Each number is 128 + 24 x the weight over its row's rms, rounded and kept within 0 to 255. Layers, rows and columns count from 0. Numbers have three digits each. The size before them is the row's rms in percent of the matrix's.

# layer 5 attention value, 320x320, rms 0.0278, rows 272-319, columns 80-159
094:140115150133158148118180150149141124153134149094157114115117098153116186130132116119127152136092119111113119111149065138148136161093143113152133074097151119158140144137138092104138110082132117075134134157130136145115085103137157139097112131
087:125111075115116113183175152136117131178144128163098154125157131123100115099112141124166174138166128094174174125103107118085133117129107123139108119079138176156133142127129159148118144157087097144135149114110106109132114129133140118125118140
080:121137160141131120091125151098100101077133150102127171151139125105182115130088144128123108139122137112114179105166120104115160123152126127113104163124118103152146150120146139083131128126132146117149115143120129144157162172087117120146109132
089:125132160121082113166150125130149099118129154119105114183141121122136104144151138170095129133072132171131065129134136135091124107103144149071121109127122139121096182092124128137112116111118130102102174119164171154157120198182168114075179140
089:141080155137118185097134092147056142075136141147156117109121145133130108132116111114125118098093126144182125120126146145164123107126130139108156140095128121166105156133098165126143153128134105166089130141130131139097127132138109119161141130
088:102153135118176082122156116138152102120141115140085140162093158138093114132120124091105144131136175166128142110180134150090151163155143136147129164146118074103107197139113140101174133132108141142123130102150141140124122182118162136136147138
091:149106114101177127125091146138127160115149136141106123141119116094136105107147133101112094141125136119096123084181125131140106125162134129115088104149147123067153155116099102097147147127094104113125164123119145137118141190114125132122127150
086:071172170156121189111111135150127110153133155108118111089091145134079137160130093099098152117116096172172113142167110123165123132133115118088110112172151126151140162131144117112153150149097139115117141116125126134144113121157138130120094088
087:155083125107118139109124150158118136112114161145102132122146129145131102132120146100130116136100138164155122116111132105095175165212124151127112130167108115105116132114137097130159162089123176144085146128118109143130187093121114111161169137
087:122128159178124089159145136128142145149098129112164177124068133143103134158126143093166122118120136121134153122147172145107114126163131168118130112181150112130105143161090087140097100144125130150120134095124087106117116159128099129113143106
081:133133160174145122174170108074122125158137110121128107170111144063154132142184107079145122125121130109124161112139083114161123090153159111105130134108126122149105151148185089137134123140113098111137129125130135137111094100145154136095098113
093:125156110128130098159147168131133128160127146152119108089131099097186141122088114139109130128121119112149106132105164166136143134085119116091132117125144059133115122105123112138133104104141142141157178127096180108104090066114102124109185092
082:092165115131129114115079136171124095131127142109093113120111137102141162143105105131174128136119156107126160122124161119137085099095196121104162137152157126125100144120118116112163135134107130104118173130121115122167095114129127123114111093
092:135087135135110102111097145131123119124161137159104125125155120098129124131111142123165150099160152123087150129133088155152109118119130113199156101123121129139147122131097115114125085145128148176112131135118143151146112127142113108109111188
090:144141092125113160118144166159116107105126079131124158095179137153121135164137135101112129148133153137131115137115134100149119154109112128173158109130130178091084131114137109125080129123099191137051128105108124117131123100149093113090169106
090:091138145105115156136085121105129142096126155161062122146154105173110102126096140075095153129108116141101102143148191112159128100146120080165162164142158091124132129114161151134172111138142120133130160101127117096106081107112137111159096105
088:144092168180174093139133135141163162133133130084097096149125161163165116079147122140122158147141120122105103110127102106126092093145159128070097135110148126160136158139159137154116061175130107157150112125119144140115148093106133166126154118
085:161119160122112097142147141096141080176109130119104135151134077128134147165179148145142111190153134099133116202124149095122129126110099122118120117107129162096110084126120136191140130134114106134151076131090121125162120137117090101137164144
091:101116149130177086078155107165107103120165143116115124167105118090147107069160134149079118165135106123130181133138130157138156148112141091132113149148135107076146128148160133140133090153132146135085139063132157091136130110145122131155111102
092:115095091095077133128157117158175102121104161127123124144126138118078153078147127140136111123166108150161104126120101080111163091178118116109120119130098120108107164099120087114147111097133106190112133143115138092116137142163081091090109130
086:097151126140144145116113119178162108099101090134126170125145119134156156113123137144103120059102150141105142120094123117133110115138151117132079128128127136130142142156119140130148139101157113092126167100112112143174115133105135126157133125
088:145146139128076120089124135137131127097138135120101133131140046156146150088136167103127162144101181140178155177154130129118125129117154159112087125108111152138138127143109121131112136115093097143107132198136159161142120123131085122173123149
084:087147191080075119134118128115132182142123174148088114074129116141134097136124117128177108132182112134156118129138158208128132155149149139127152129128116127110134166110085130092152086135125111117111156113104121093082121118126112136127118135
092:139150115087093112121107187142111102168153144120106169135133161151086163156090152082130121149155094122113157139140083152113082136136112137135143127132088125176143144104146096113093146131100115105104145110132138128127143116091139132135095143
087:120116096136111153150165131145137139117107149106123106143129129139143124118083103124134131088157155087129161112147140118158151119098091111158125154109118125130098103097098134104127105110114178109148094111124138123115120165154137109108135135
096:100163095151131150116099133147069116141152103136108179113150133096108159174117140123118103140112089171117122116116122172158106148131136133163129125133112166122129137134145144144144122112130144098107123168154120141146134110126129128113136175
088:110137130103110121187145150114109091136132138132120167146107153143141120149153125134095122078081139127133141145147103146137127121150124105141147133180096140106150096126107138112103108118132104154147115109156131135139088149124108142128112075
089:105144132117093117145106135126132114154069119141156125101180118122135128123134155136142114149141079157175135093116146144135111142103137142136099165114107110111113100107119147141165139078114149085118130136135164093107139118137079129143129144
081:129103129137100142135104130158104142131117123155138100147137122145140131122126117161108106142103150149169137093110106154084114124144070096112118104155122112153162136111162144054141186116135136130110135107159120118116097112137144146105128063
094:122141092150146155104103159131116108152113105119138123111094110164104150132113173147121127087104145127146111135054145133178159130141154106122101117149111121132111130112139102122162145144143114108146122178118167157149153123144111130089137158
082:103172174157122136142133098116170097056100139130097123128135139106114160071111135119174142130122188114121118091125113139152148129123105162131115141110161126131129098140129140144121131148159119138129154105121131125123157134113123100133104104
081:146136142154103140132119105079150105133132107129129105116183130146089107123177132102159155128110090189119147096111110165114197131128137164126160127142170081159125134135097101148080129109105119131143139116108120140124152132138130134154136090
090:105142161126107119123175115088123101118174107152108127045163092133117113126147102180141112145135149131147100140128148084144111108114105103147140181152123102137124137121119149144138101125118117121132127143135115191092129133098121124114171179
088:118100166136115127144134119092125147121106132111127158121159130100141106141153124149135131094132109101116097103163068099178101141116127109123143170129186105131122123144132134106146104131093138093153107091139125147141121094112206144127112110
088:164114140157121080099076098114121141148132120126152133134123124077138097078153137156131112108177105165120118097127119134155139165122127159138149118119122125177121104120103121095103122113088080126170144126131140154157099116131172125145143143
090:142144111099091118116097127131121104111183123087129129106149152127126104113113140146166114128103162157109131137104144092165116093114092115120159119096119144128137158179104123130112099150122095128130076114118141113134157141156141127122121176
093:134145137117055141099086166135102107098141131156129153123134184151172124121135126131116115139143154083161173160108144143159107169116103134112132147136163141104105099090151123155116143107145091106140110120148141151146131102147146117165066162
088:122134130123137143169120120116106121120104176135098135123121133111105141150119138153136152131150121122148125146116115094138141135125137150114166141085097139105159142147122120146122125139117103122111152105110119134111167142130117133111184121
086:151115119133116082124110086092126075140129152166118133130134159133148123127107157071133111153146148188162124110109129107130118108112081114113116104067129176119169171098152123151197110141095159113085145120155143137117118083149112115087141138
087:089126172149145124125076129121150125121105123104158123123086119121150115148139115144110127121160136104113161135114107136113120129138097157115157088114096120160138146136181135119144102150144153173135135107116132145096118161136137092143127123
087:105152147114095138151145125087143135086156093108127118158102167099122107107185124144112129146146125119139133118116139124134139134077118100126169117140138149175135106129127125181128139157134153112103150100121125121113135137136140107111085150
086:141125119086146149125092143126099118124149130192120151142144090155108097134115122104135118143132163141088115127103128144096143147096119089161117144113125097165148128122160125092127138121107150128107120136124143102127155119154148094116103098
094:107131141091093175102140132139088109126135169180125167124139122120119112148119106067128103134135108166117125096089106095104095116122125143106148138145119171155116098127152113140146159175134145095111161102121174120130147080127158122141131122
082:122113106133147157119160149128122170116106128156135148137163133115111145146129137163175160152108116141133133141137136155132137112111112134164123105107112132099088129139160106101180139089170173124066132105136133127130112137132171119078161124
093:111139179161107125141135143136120166116098146121152106155105111111172108125131175146109131152116121121115132112104146119095072148124096161142111105112145101129133096089116133121151111132145116152140147149154132104085140106116099133176113137
090:152120150157123107140115151153084199136110126120153096147114136140108141102094116080155110131130131125099155101117140135104137139096133087136126121121118178124120127116133138137137158149143081090157102139137166128109135122150136119117105149
088:116113163141157145109136185105164116130154080137116133113166112174142171119062128166141109090117133091140135123144147105102102131137112110092138117112136148135135118131089073110136146164163112097134134112136142110105148109123057118137146136
088:143159125125090152124133111076129125166136152134149131109136107107125157121186158156107140136112148100133118139113131147098124128164119142092137085128105130130147078122045135136124146096126137128125139164118119160137106084121156153140128132
# layer 5 attention output (transposed), 320x320, rms 0.0344, rows 272-319, columns 80-159
093:167134099137152124166056138108122164065163168152062100122087105118149175106149142111122146133153105144106165179164127085139141152153154134092123135114148112130135128101115126143102178126136118118107144097118140138066148136114140131134123115
087:099095147103087101096146135104144107131120153105139109100146169097126123137122123123115124138104116140136132136138118111138105091097098125101140120174146117145109130113135135125160085163124135129122121145118109148105129145124086153121128138
083:139143101102105143153172134142142122135134144112155172086141168120114124132137102111115131140122158154128100141091168143143084114153096136112109095091157101138100128120108120146131159143117176149158111146151148106143098121076085104127127099
093:098112109130168126107090091126083154190134111126138139111128135188137158154094136128142159074123109107127180125110160129124129114146152168141167118117139137117129120135143120148148133124143130185132086166120138127136137152090133178089124096
088:133122138106093114148174172120139136176090104096093146133139128084128130132162103142077149129183144147125148164142128155120126151092174122112134114102159138142099113088132129117117108158126145175140118105131109123187094109137154138126109147
093:092130110127086124129100118121108110161123135165152129084175132159138142120113109163166117131124164130098100136121051132128090102130111156157145084146173194111168149112153142131114121184114155124171136156142142120122156140115139125137130129
092:131156143116120144154137144127144112083115129144130155122135134113075159093149150128132119166114153120146155177114148154108117109105151117145107174099148152129130124127130134152086100092153132144136098143119112146091119153113139149121152124
087:106135117110121120152110162124081129118172120132115132107125075129154170116095109120132123139157110117137104177095157121129139126133116177164119097106175100123090135135135126120104106120160127160149142139131118104101178147109172154098123106
088:109129133132165117147132148119127155163123110183118139107175132125111113163135186112148161132132114122119117126151144127161124144110122141090144172137140134135149132138181160100132168109126097122093085107115121137082106134074113147116094117
089:145129133101142136086085141187146100102167143117132156139176096109106129102098093139104088137138128127122079093175089100080159112144163063144166149157153142101162080091109148076122148135148108085156107152113115113134128141113125142094099143
083:101151146060096099094110156130119142107130149141117152131108095139092157098109120147086118144111185101111122125111120139099131111160119148129092074144123116129139148118118136126112121120132150142112126143151140130128159176108100136147121154
091:133119152156171144114106106149079156134137073129152117131108176125114133161134101151128163133171122151102161118179155094101140122152119157153128108080133146118118128167146142102156118134131131108139112140160139147116140185086160127153092135
082:157118151157121167153143105148119115109135126114140166137109113123124101091114130111137171126168120124128128145131149126149154174148117138143138123129161103137128125139150082114120138123135143131138123128133169140139150158125160140115119134
090:136167120141145125119103101135107128093116141087093116151095123092119142146127128138186133119102055160152149178094114115119174125165138135130134160118127168126131167146135130145177131129108127104110105129171109117149120099191127136168176125
091:120137128079148138197138161103079152146103112132164140145118124125136100116120125134135133137112093127105167125071122119097148080136149126138146159130167087117156125155131137115130134109144086109162147094157123140123126077125165120167107136
091:181148104125111138064143124102123162110147134097142104109114132099152120097138149089120126113126176119150111131135110154136108139152133124099120087134114148146155118141127145187128158101111134142126125115088139137099176131132120088126173132
087:094143101092130122134084106134129140131131183131146148116124128085135116172139129105096144134149126120122127138202119115143164107134140108148126116159118160099065129103154128129144112109141136099149098139089114117100105131159144121199101141
090:130139103111197149150120150151117115120177127144139146155120141136135105143138090132136114109122158116116151112120127118097125154181130064139136144148074148154145138105127128091158158116133127166156151130148151172138115144135129097155068128
088:132139159147131189124121176101139153131163127115123078154139109127129165123103127095128124113100113085124104163157113085127126151156138169107079130113140101124100154121122116133122161134146140136154124181143136154104138136122132141120129169
096:122122195149170114131126136092085093111123150124143109104131120146103126125095112109109105104129162114127103123124134153126115146134151089131092101125125088139115133136127136133149149116093155103118100111098130124169164113130114125166133152
090:145109107172095103128116129112076196147106149127108115130120136146144126133159117155140142178138104120113108127179170127152107107128164126075147155093146140099159148111130144134167123127127118133115110135129096141092089085116125142117108142
087:165129094091157144160115110104099127169114128111122132141152178136181144162136124161113071095152141144051144124110097140150146145141128117114181157098151133151130114097140164115145137142130184163108102153108118137152181104141116147138137124
090:144114112149157152142145126108150090125156147169122139174122100103139131103142137107092151122122144086109125145143105120132166121168124138122130138127124154171097111168152134151142124137135159147149170149127169151139167148117114096144173150
092:117101126163135180110169125118118179110118160141180112088131078106164104137128144183118135108099137122123111110111094143144129079125119126127116136153189136150119114133130127119146131142098159128164122130143073097143125111159109123152163138
089:180160125146143103141103147175121123151172102130164134151143122124103086151148115134134137125142138132151091123132156087101116138148108152119147091146161138111119156102113148131168160117148108131170147125148117073147093127165094088137109111
097:148120141132138156147168159140173126134168105155125134133146134146096084125125126119181129153112124129132153107178156131129139101185118101095121117142125123131103107109114120114117148094140118146157143121107095125126122137130146147151131136
088:132092125158137109119114134101085138107105129126081130111114145127092156140139121112123128125123160085143143165152160143113095117157117149143127128109134131106144150156127093122111147101142113141118121168085168132115137126144143137123136125
092:129132099141126094129136080133079133105115156151115130118131178155121146159137134111151127158127149109125122164090141127122169112130096099144104161139120101161127115126144120100101164136150136128142132136144162175193108115132137180149082115
084:108135093111114128126109139098121152102118098141140142132133176193140118101115113131138151119162065104092164120147140130109151127096145130101144105147158139122123109178109120123091133129129128128159125128138119171156140132149129112144141147
097:156124154125172119131135097147117149139147140077102139080139137123126104124139128142119111127116131143155118147160151129096145112136088110137135125113107159127125103099132149149134092136110102112100142099130152113104126111119222154144118094
082:166146080090150121128131137124104114164128134145112158101132085076180147129109103156086145116124106134126131120165151140146154122120124147146135140122125140138138123135145146124114129128116099126187115118141168107129147143149125176093138150
086:146165097126093103121090078155148130098135128120131150147129175154150121128110134119133057099138129094149163192140148116138090132131124160170168132157094121158091136130140128128166140148088161114101124104128172171174102090184138103112165135
093:158085112154119106135140094150160115089108138086090117141133140134109126136135126116125126133127116111135157147131132141130169113138136160137161106139114130156160143149111098147163153137125147126146139150107127116103113147122120137104126149
089:129143110081111108117114141106106118086066097168103133109109127168135168150142124119102119123086135124166127125120172133134125102138138119110083122134108123153112147111114141175154106115183119169154138160145114109120141147153086126123184132
089:088137126135109111138122141134150095132119125166117100118078135164123156152082098103083122142127108123132159168125108114133141126098154107122125178141126152078136160116179128159106095114160179128109087123171123107083128164139147130161117097
086:131098140149130122156155127132107119143143181121108115151074095093125100139138086078125142084131110110187142149155144186128121146133097134104093139119158132103155100091131151162095117127110098131104162138150111115078166125144168086136149111
093:136154156111126126165132134151122126105118055090155147128125158113099152112162125151113107141108092133083107085155170131105137129146126145146128105133139116088144101153086108122115153151139118097094182133152107131136176128131174096113159103
093:115117154133113172086139147170140167137128052185160158166144103125134148131149126136115144092140150140130093135110165147137136109116147123134065118148129117102117159081135138138164149134074143111120107089106104123150058134129111149135089145
090:096093130163157121090146126125114098125122130171147064120118119155084126149171153131117130079170116101092117114096099140105136099113132113133140128146136124152110125136103081113128157151174108128170097125129131172134163139136150152134129110
090:145138117118117116127167131123085149125131152125096102092160115149146139090156114174114149125110138107104108116160109126107098100129138121131120143109161096109135086128099141123115137134095170118124137143182147112103149162133116085090148148
089:127109124174167149140114154088139151174122150122132122119118146116084143110086091086134094195127121134122198145097133161133147146194119130125095150168151146170091140123099124145115138157114118167115137181133144161137139112161106170133173118
089:137120141133122123122111135156126128120153108127106115119163120145145085136142115093121149146153127127113128158131066113162097097175114125149077115123149126123104138162116098123106151105107128118158140110135130135148184166125149144123178145
093:107139115155144116129130117120111122146099119165123113116137170137116143116148104157102138137118127145101133154090163136160098152132165120132149102118123123154093116105129127155126141123129124154126108134139098148182106096128162129141123114
083:111158144115134122120068119100113136119133093097106106135112101139164103151107115103106124126138126107120165101110147093164150127117134110124136134177103179155144124148118118092113124147092087145129135164156150110116114137123100117142144130
090:150113149148157124151131099077155099103138131184145126103108138118120136119116128141175135102132142138152126129127152142183172142090130093091111149141136109125102129115105152103098154145136119122123161113157117142108118095111152133106171158
092:115117140129115173097135082119129119151146124160120124108136098147175131131160133144102111120130178140100147161138106121081123096123086118121090115101117098122086111132155121162161096139134135138098115119132103108162114134107106120119145108
092:077124096135087104184114146133106125112088175104130144120120121092141159088143102100120142175104146168164117099134141108111138104136146126112155108118150105179137148091122144104118185104130121103150160128158136137096099101148171126135092146
088:140105081120130125123118153129102138098147092145144097155143130106158106139120147112140108118136101109126145161111145118169133133130147137163150121149091130139138141119147109151130128127167116132148094089110142107130143157181103109147136132
# layer 5 MLP up, 1280x320, rms 0.0398, rows 0-38, columns 80-159
102:101149165145149108132091133077096090106128120175116102152117129116143071164127141079152100116115150109144145095060163100095134140105141170134174126137152161159117129102146125102137122132114093117086123145158159116117081143116107139092137115
104:096126105141138138117145123169143113143130118151126117119120135102127123128111134106159105075142105115126151141099167098130117118100144147117143160122159092122137126166147116153157119126108135096121132118126101134121152148113146099157114112
099:068125114115160115109129113160112117130146165140119129096140132135078110088117149109099071096136097103124111137140097140104118145109147133107126110129123090110119106138182140126138110140118135138084146144177149112118139133179118115127126090
098:145151115105111143154132133177155147099130106132112143162104132133138152120145134098120122147111095122113159092156128151100123163114126092162167166092142137167102078126111130101151149135149117117165134093092117153136133095116123170128125107
117:138165131124109128099081144133105130116124140158065149122162123136119135127133120110130132084134130137169136148096108116097127162073113113163120128078157147132150103164144160089121124113149105090141132133116130152128151118180124104159167114
091:082140107130128095152129118137178100108106152139140171104106141102124162140122130153150153132090101099139148126093123116105135151122122162161112144138123088116088138148103103141115145112143125130155104104111139079122145128172099128134115115
094:153110124131141124132127087099131162151137124123110115158145125124116118124140159085147133132176102135097092140143108125089071140130128110095153087141093107142135080140120114074126105160133149098098149142112100123125129100110130136127111163
093:135112130111090166149132160144134079131121091055142103101132124109106138102149128150087142173137108141142091145105163129114147154153099114136134129116105158120110130121127138126132119130155125126172128161166116085123107134103105165150128136
106:175119120168121139145134164136120111105113117097129116148133092143102106143139147118092091143120119165132144125109167114125115147086163159143168136142126118136120150094141100117078155182149138128127131114146152146118156120129098127103122104
092:147163089160106133090136146100126137110101097144152148155147118123161190127137170140143130113150148116117125157123135147124139097151121164091126075149143159138154135126107114111193178096154119114148122148137103141104105104093110119114131110
099:158178068117106138140100133174144132132108139097108125111128117153090153131144113116151177110088122116133110107074143131119180129178103091122107150124117150107170174076110128151101094113107120130155132154155111153135157136132115111150104147
099:111175097134159177107127158088099158110130111164147139133146096133117126115143160141145115166119133114113145107129143116084119117110149120144143131141114143113152145137125139125102079139110158090124156154116112156165128131127128179106123162
109:163105128125115146108104108127114128141114112081084134174117104111096135157142126126143104112131105138150084121141142158120090172115136078143100131129121122118151153108082116161189133093125102131145117117095131108145139088113155137121129117
096:145126139107123137120132140126126084082081108113123151115108163121104130111102099107107136118121136135101126102143130133159141138152113151104118136149121160138107124168137199146099150150135130127160147119139129154138129117168180163113134129
108:113131111154084100096123148119123143105123094148146123148127115119129123098104134156138158088120132161161116143151166193131124163075124106127126122118165161183091144089126134152167146095112116095163120115139104117128183154135145144105100142
101:130170072143078079123119129133121140124141113117146119116096120107091186156140125112111150101151115073131167115098123156104157130152076137122143139165141124102174139101123105161133133128138088136149126128115149119125148126117129104152099108
105:146164109120098122112137084137098114115080072131149131144153129100156143152112144144101156108175146112062093070128094137112084126138112149142117120129142123153142122145124161119161123149131107126148120098122102143169149146078121130090112135
098:132165164145163131136150102106104131119155107066147107152130147160116102104104157153166132128094122133148085097088139108107137143144091127160136123129148125110130112173118149122147114097130103108106131119140149129130138107100149163075100118
130:172131110115185148122142128113147149147104150121104117086108138128095164149111124104128162108088120163170101122139166150136140107135158107130119114116110168092149141081144156132137134125077131140128070108079109147172164134141115125154144121
106:103124100107162170137134157087123111139088125113116132154129118145110110135144178141153099149131121092092155123070107112145083130143138166131158096099167129150098120168214130116130118152116103128123133096123095100169090158132112116114120130
097:151102093144105128150156145122153142140104139089090142131123100186096106146092124122107147149120167095124128153110151128146086101125165098135117110136108137161122132102170158123102175114126150153149119149104120172139141091155139139177107149
112:129107111098114136099097127161095139116149110155148129082114146065144103112136142117155179089099096127155126131157112149104113141124126110125145126115162121099168124117140121113146159142127172062122148166148116128090095116107113136088075136
092:132143141128135088110110137112110166097131151117099090133129128122139131093128181125158152120153180142080117129102114153156184091123089156142134101155123135150151142127160114111118132108109117130114107081124131137070149107071118131116142103
092:090163162113124131114118095116139098127139075137136187142188144120140127115151100103141155146136156142173077123115138093123136133162169113135151149117135141148162142116160108103141098096117096125164163144132114130144142155121155112165128131
099:185104109132125157138132147099150124160124138132130105144123115175126104130090131124116180137153147081149101133095110132160110113156065137099099142087124171134087154139117143118127138108142183096114138096112112113118090096101112112104139131
101:126135156127132150116069157126092066134106153123151141141102170151174157087083146156134148191142125128118170105162119148107102146124109114144125178116159141109059139144127135103150135106077122150132149135147175095124138139183074170154155130
094:100141169141136086149106117172108139128126122107115167160157093138117159170094154062142116135120075125134099133107110148126105143119109131122150136135125125169108158148167143150148172119106115128138148136108141162145143082129119140111116117
122:163084154136172104091126151122151087084160126138097151115146178166181148138132137136177152151115114100142161147119116146118129112106079153143127066121174140123116111101129091128117082133110097156115132139121124083156127155124129119161118145
087:135165097086137124158152106140102111110093129152123119124112157130128109139106125107123102110112135113082104152122139116161105154087143142125117119142119066122080135144133136101146121105144149116143146099124122133082102126101108151177126144
098:142114113170155104123135156134156138072100127106141116090124130171110154081076118161112123147119132070157168147094089171089146097107118103122156107079114176114141134156126191145121132079081111129119092127131127159106094150104116120114133149
096:115116117154114136125161144165166139116146110152160115088130137105137090107108148078142107097102102162109136078113167128132124151147110138113152097125118162126105161112139111113152138125137109132146100115110091146082122104105124102077169110
101:151116103143139107122142096101140160113136195086139122112134151159137118121126144117140103116108145150149113133193125125156178147167117113096131109115130122106122142117130151099114130112161155141123113164136164156124146155105105182134100147
110:138171152160116145147129172124103138109122137169132117119157127124135142100095120128163086132119132091124113119097112120146136145155096081138128163125169164140105118120126179144097151108069087124163107144131131118080123131149112099085087152
094:127143123152149156130075107134165142133136128098108089120133129133137147086107130143144185143151106132126117117128162107122122071128104178130128143122116112099156149125120104125077151133110091106112133099124117106096140107201093126107115156
097:133137114170100103106130162084103146094147152128143106146145135143111133128101159138128123160147140109131099091146119146163139096125119138092080110121153107122135104084140157168146138064137150100124134134126124150108151140133146144102140145
112:110132102113099126087109117114165121127097104091104102149157137167123137075111149130147143144121169110177148104124136152135082138122128104109097112163108155147147149149139151105125129130103152158098145114120169142178096108128130137131131133
102:127140116123112104111129172135122147105107092154137155155141193114162151080121128121073143129113155154101116128093151127131150121111135134147127132133129107089130104135134153162110140132134134140153112094109113122096149144133146121105168098
110:145130137160172115157142102110136114154121114143102079130126112129127145111094142122068104126139112169113104127148115155168143135099137109126150114135134113137147136077114156114140110124148100077103103108158150125081148119157154125066099116
102:157120140130120120127119162078126132142129126108128111116176141122123135172127146094099099129134107121158130135100118036102096130143140153122153089135156162106094151167107126159121147133125150131116153115113152086111142139091151153144125107
# layer 5 MLP down (transposed), 1280x320, rms 0.0398, rows 0-37, columns 80-159
096:174144146149130179130129123127154152142117100109147148132163121102116152124124122133150092140136157160123119130089152127159158141133165117160117121109113123142106133119129101127139157133158107112102145110085171126129127150156137109127077147
101:137137120096121129133132143132180129117141115143088121097133169146103110153127152138163110137126085148065158139121112124104101143108147148130112122093128112097154132146125146156163159108143113138119150159108147118156092101115096108133102092
096:144154125124169091116133114126113108166137119118157126092119112132139154160168089132112108152098127111150132097076120160094143146133127108127102134103127104157133160123098117126142146123151111111118107139112120081155136188118117109128111161
096:123139101127126128151150130160115100139123156095088114132132091122122184168115102132131173153131117121128162061137144171123132147127173111150100124096140152124191179122145142125085150131126115114129144125128125121145129149097168148129078133
110:128135120125129085142071145147161133150131152166088093118123150142099169109124077116116122113128089124127125118151103134131125138107134110150083136113159121121112142131128140114109088113093109117080118148109122139146100110183069125131148106
089:122125137117164125106119108081141169121121113107073122126147128133145110163098115156117115129105149094133086088116147128117161075134083120123142085132123202082155100086181140116118121151112171114130139140083146124138094093121101139137191123
090:116138103155093169081131135148182119088122152160125128123121171142138158115109111168118157141099122135140125109068130086125137089106097155132120167128168142133152123115160127150154104110081124135108094158147147128188094105115118160128121143
100:120171167136132101138137140131084141125141096132168125118123128138097139136115121115119129111151149133178153119157122148137133145166117121105139139123163156119095095126152052149113103138136114138106130100105149086127122179101098130122142084
096:160085122095151152115098105119148128119107121133096074117113166117109108128121156110145154108119106095147121127174165124077125138098127143154116128113129148129169139114126157134162096155101142136104135127110125136114146110127100135118140125
092:116101116100133115118157133123149106122117096100130101145108164146135116137116115146110101134118142105132186141147092149121116095161107110134126127143124115124128113079126100116093168143093156122078128100169108130093116103136151107119144146
099:126098102106114197129133141160142150135170124124141143145120153101097112098096108113142113120129142125145155129141107111127129142147154109124146127144132150155143098113097138112102142133124122126170119132116157160124144148153091156158091103
095:112147126138145173084153144162117145129118127101123111158122093121102126156113119174147136103157079132124130120154147141133116144162120134144147150126124084159145116157082126190153132124100130098134111124110129147124155115105156166129066089
106:137125146105137076115152099115121134097128108110084131162164103148190156147134147085157162130093111149095131121200171135129105152121095100113140091132140158125128116119123133121155113139154106123115125143087135095134145119120110169113127113
096:151106134093086128159134123102163116128139143145200118129109093129150139094131132127157099177139142107131112161160123137154130119118136121093159111127128130085123141106148133148160174148129135059175107113080116144093158134127125116130115173
103:136126135139055121154089138056114126102143113149164153132091143117162150118108180118139174128167094112128142126156118107157126119072168111137112089084132149101127116153155100159178093129133108143162096142113131097132136168094132165159118101
104:156120140134132145111143112132148107125115076063136123132118163160151074094184132097153135174109140156151138148144092093156113150126177139144134108083098144109099118136146148102109154124091120140106143114138138112119115159111131134140148141
096:111155136128204123134107135127111130115162146107103127152135113123138161122107158115151099095123141127127133125146118098133164120119124157100132114142136141081102128141134115060136177096151113121151131204163158126136148163133125133177106121
093:127129145109166127149107145098154139087096099174102139107160123106127116093142158177097158134136095120141119108142100108082141161082128094100094102103133125141121118123172112088102161136128129137145138124117106131132096124141147099140147155
120:073130153110118126148118145126117118130145092138103144168149125168134094121119176120170111175119146139144089176116094130152136109105153129163151129126114138140127102145186138128111145109166098140097101115117143119129166137142096140107133123
085:147162094127103152138137148138186092088125114122121118144143074132161104107116148148112123125121094115164150149144106118103157131154144137126084153143159158142149122124144125153084117141138171102163105093105114101100156120153143124091150124
103:127126131122109152179114118135159111153101085142142148071085094127123117132118084089135126106155139114113149132073129147172112083144135101107129162096146159161129102083094112125097118156101119085120134177121075132081173105085123131102170123
113:130148107184133165136083129137065153146145143147157128116158120107151161136112106112124175107130141124144116100148129141106154134133179129106106077154124122081164150127112122108101181139086082109136137141129134149092123164115171133117141148
095:115129105111140124066172106153091130108121151080085130169123127126134131136128143104141138088175129182102176098160110140112092175110101149145138103135127117095119093114123146123120113084112105114158131145120111113145126144114145108102109165
095:166131118145125091147140125111132167152102126072137105136094088116121104138133123137070148131103106121078130112182103094125122077087117137113086166158130134129144159149090160120100185140151158078149171093087152153126174118113093110055129116
090:156113116104129167157101125126132126125116111096106115121097142133138171144153165082138092125110154118147144129143091105159134133130133047122099134184150126114137135106109120150117070112075090101100116152098128132143088128129115116139096127
099:142104124129105148120136147145173167166152130139116150105086157161130105110134104084149131138138103129094097152099081140153145107135091137128121143136115088095119134108109106132136154158123109140098136131111143110119139107113137080147110132
103:173148136139100113103135099106105134144160148153128113116083120077132121117148145123109136147107135116110118135152108106144158141089106118109099148141122106154125151124140160104088137122121142170137145125105171118118073117139127141131137164
112:141155147124136123120121147119161122138128111116113140110077151142155097135100099145143138118154133123103129129131113134129106109127105119127137035124145145125124138083128112148106156147116133128091106098161105091162152133125128142155155090
093:119092150197136162099108135114157125122143116154125136135140091183125113076168124124152134100146124147140106113122091117132147136160159157141119163136135162109161127112153070104130136121100101188141147119101121139166128136160180149122140115
099:142136087130081106129139086121158108136144132123130126137121088085120122123129179150111147118169129142143142139174129140155128119127140110137101127082148116122122117124145150103157158149151113126139108088121119130121088109124074134096143085
097:122122106072124140099121136172111115079131136129142178118098128111106143128158136151106139143145140119164081130097115095147149148130130126144124133154116095123133076146070146132149166119160125155135100154163096114102114144125132167131159148
099:103098145112117162120153095124138105114069116106101125127121085154132106128156061130095131123137109118156112107104137120142113116109108152133150132145151159166077150144100138125116147132088145137140139159170111158190122105164130102129121140
107:138150123153107107139118107125119135122142101155116129156120128144139105143133129151157106114137113120175160148167146128168135160153134150110104142113139130130075130091159132148123089118173118121136166126096124159157148122145125105112056128
093:096147144114117143138113156141138104156111164152154153101134176131079135137138147139125100140118129137109081103118102118142153102170142147089146120145165083142101075114108108108160154117128160152139139102147126134095120111134152172155144107
103:100123089150133149164126150144098157136109133116101152149115164137125124137139106074112143137158111176132145163116151135114162161118134132155167157132108130187130136132088089132133102106102089118155098124131123130108132114134120109116130089
107:174140110110131148074152139138112152167140134109097085116122096147117163132125074127146116122129122088142148148134153155127164096103086130114120145131115165113167153109159071131104124118085126112139151175148155147161150084083139136145091132
094:088117145163099139115149109145143120157130114105144142077120146108108141120149136118113171147121147117101144122110135133101125107138145119096153142083150152140144107137072120136117110121129132107127101113134131094104162128151094117139155162
102:101108170123137168140123126114134074154122117101159105140128111164089160151122143129099093128112103171091112162124112089159148119141174164077145142163120137174101125149157090109115113123154101142092129141148129177118130130151135145148128125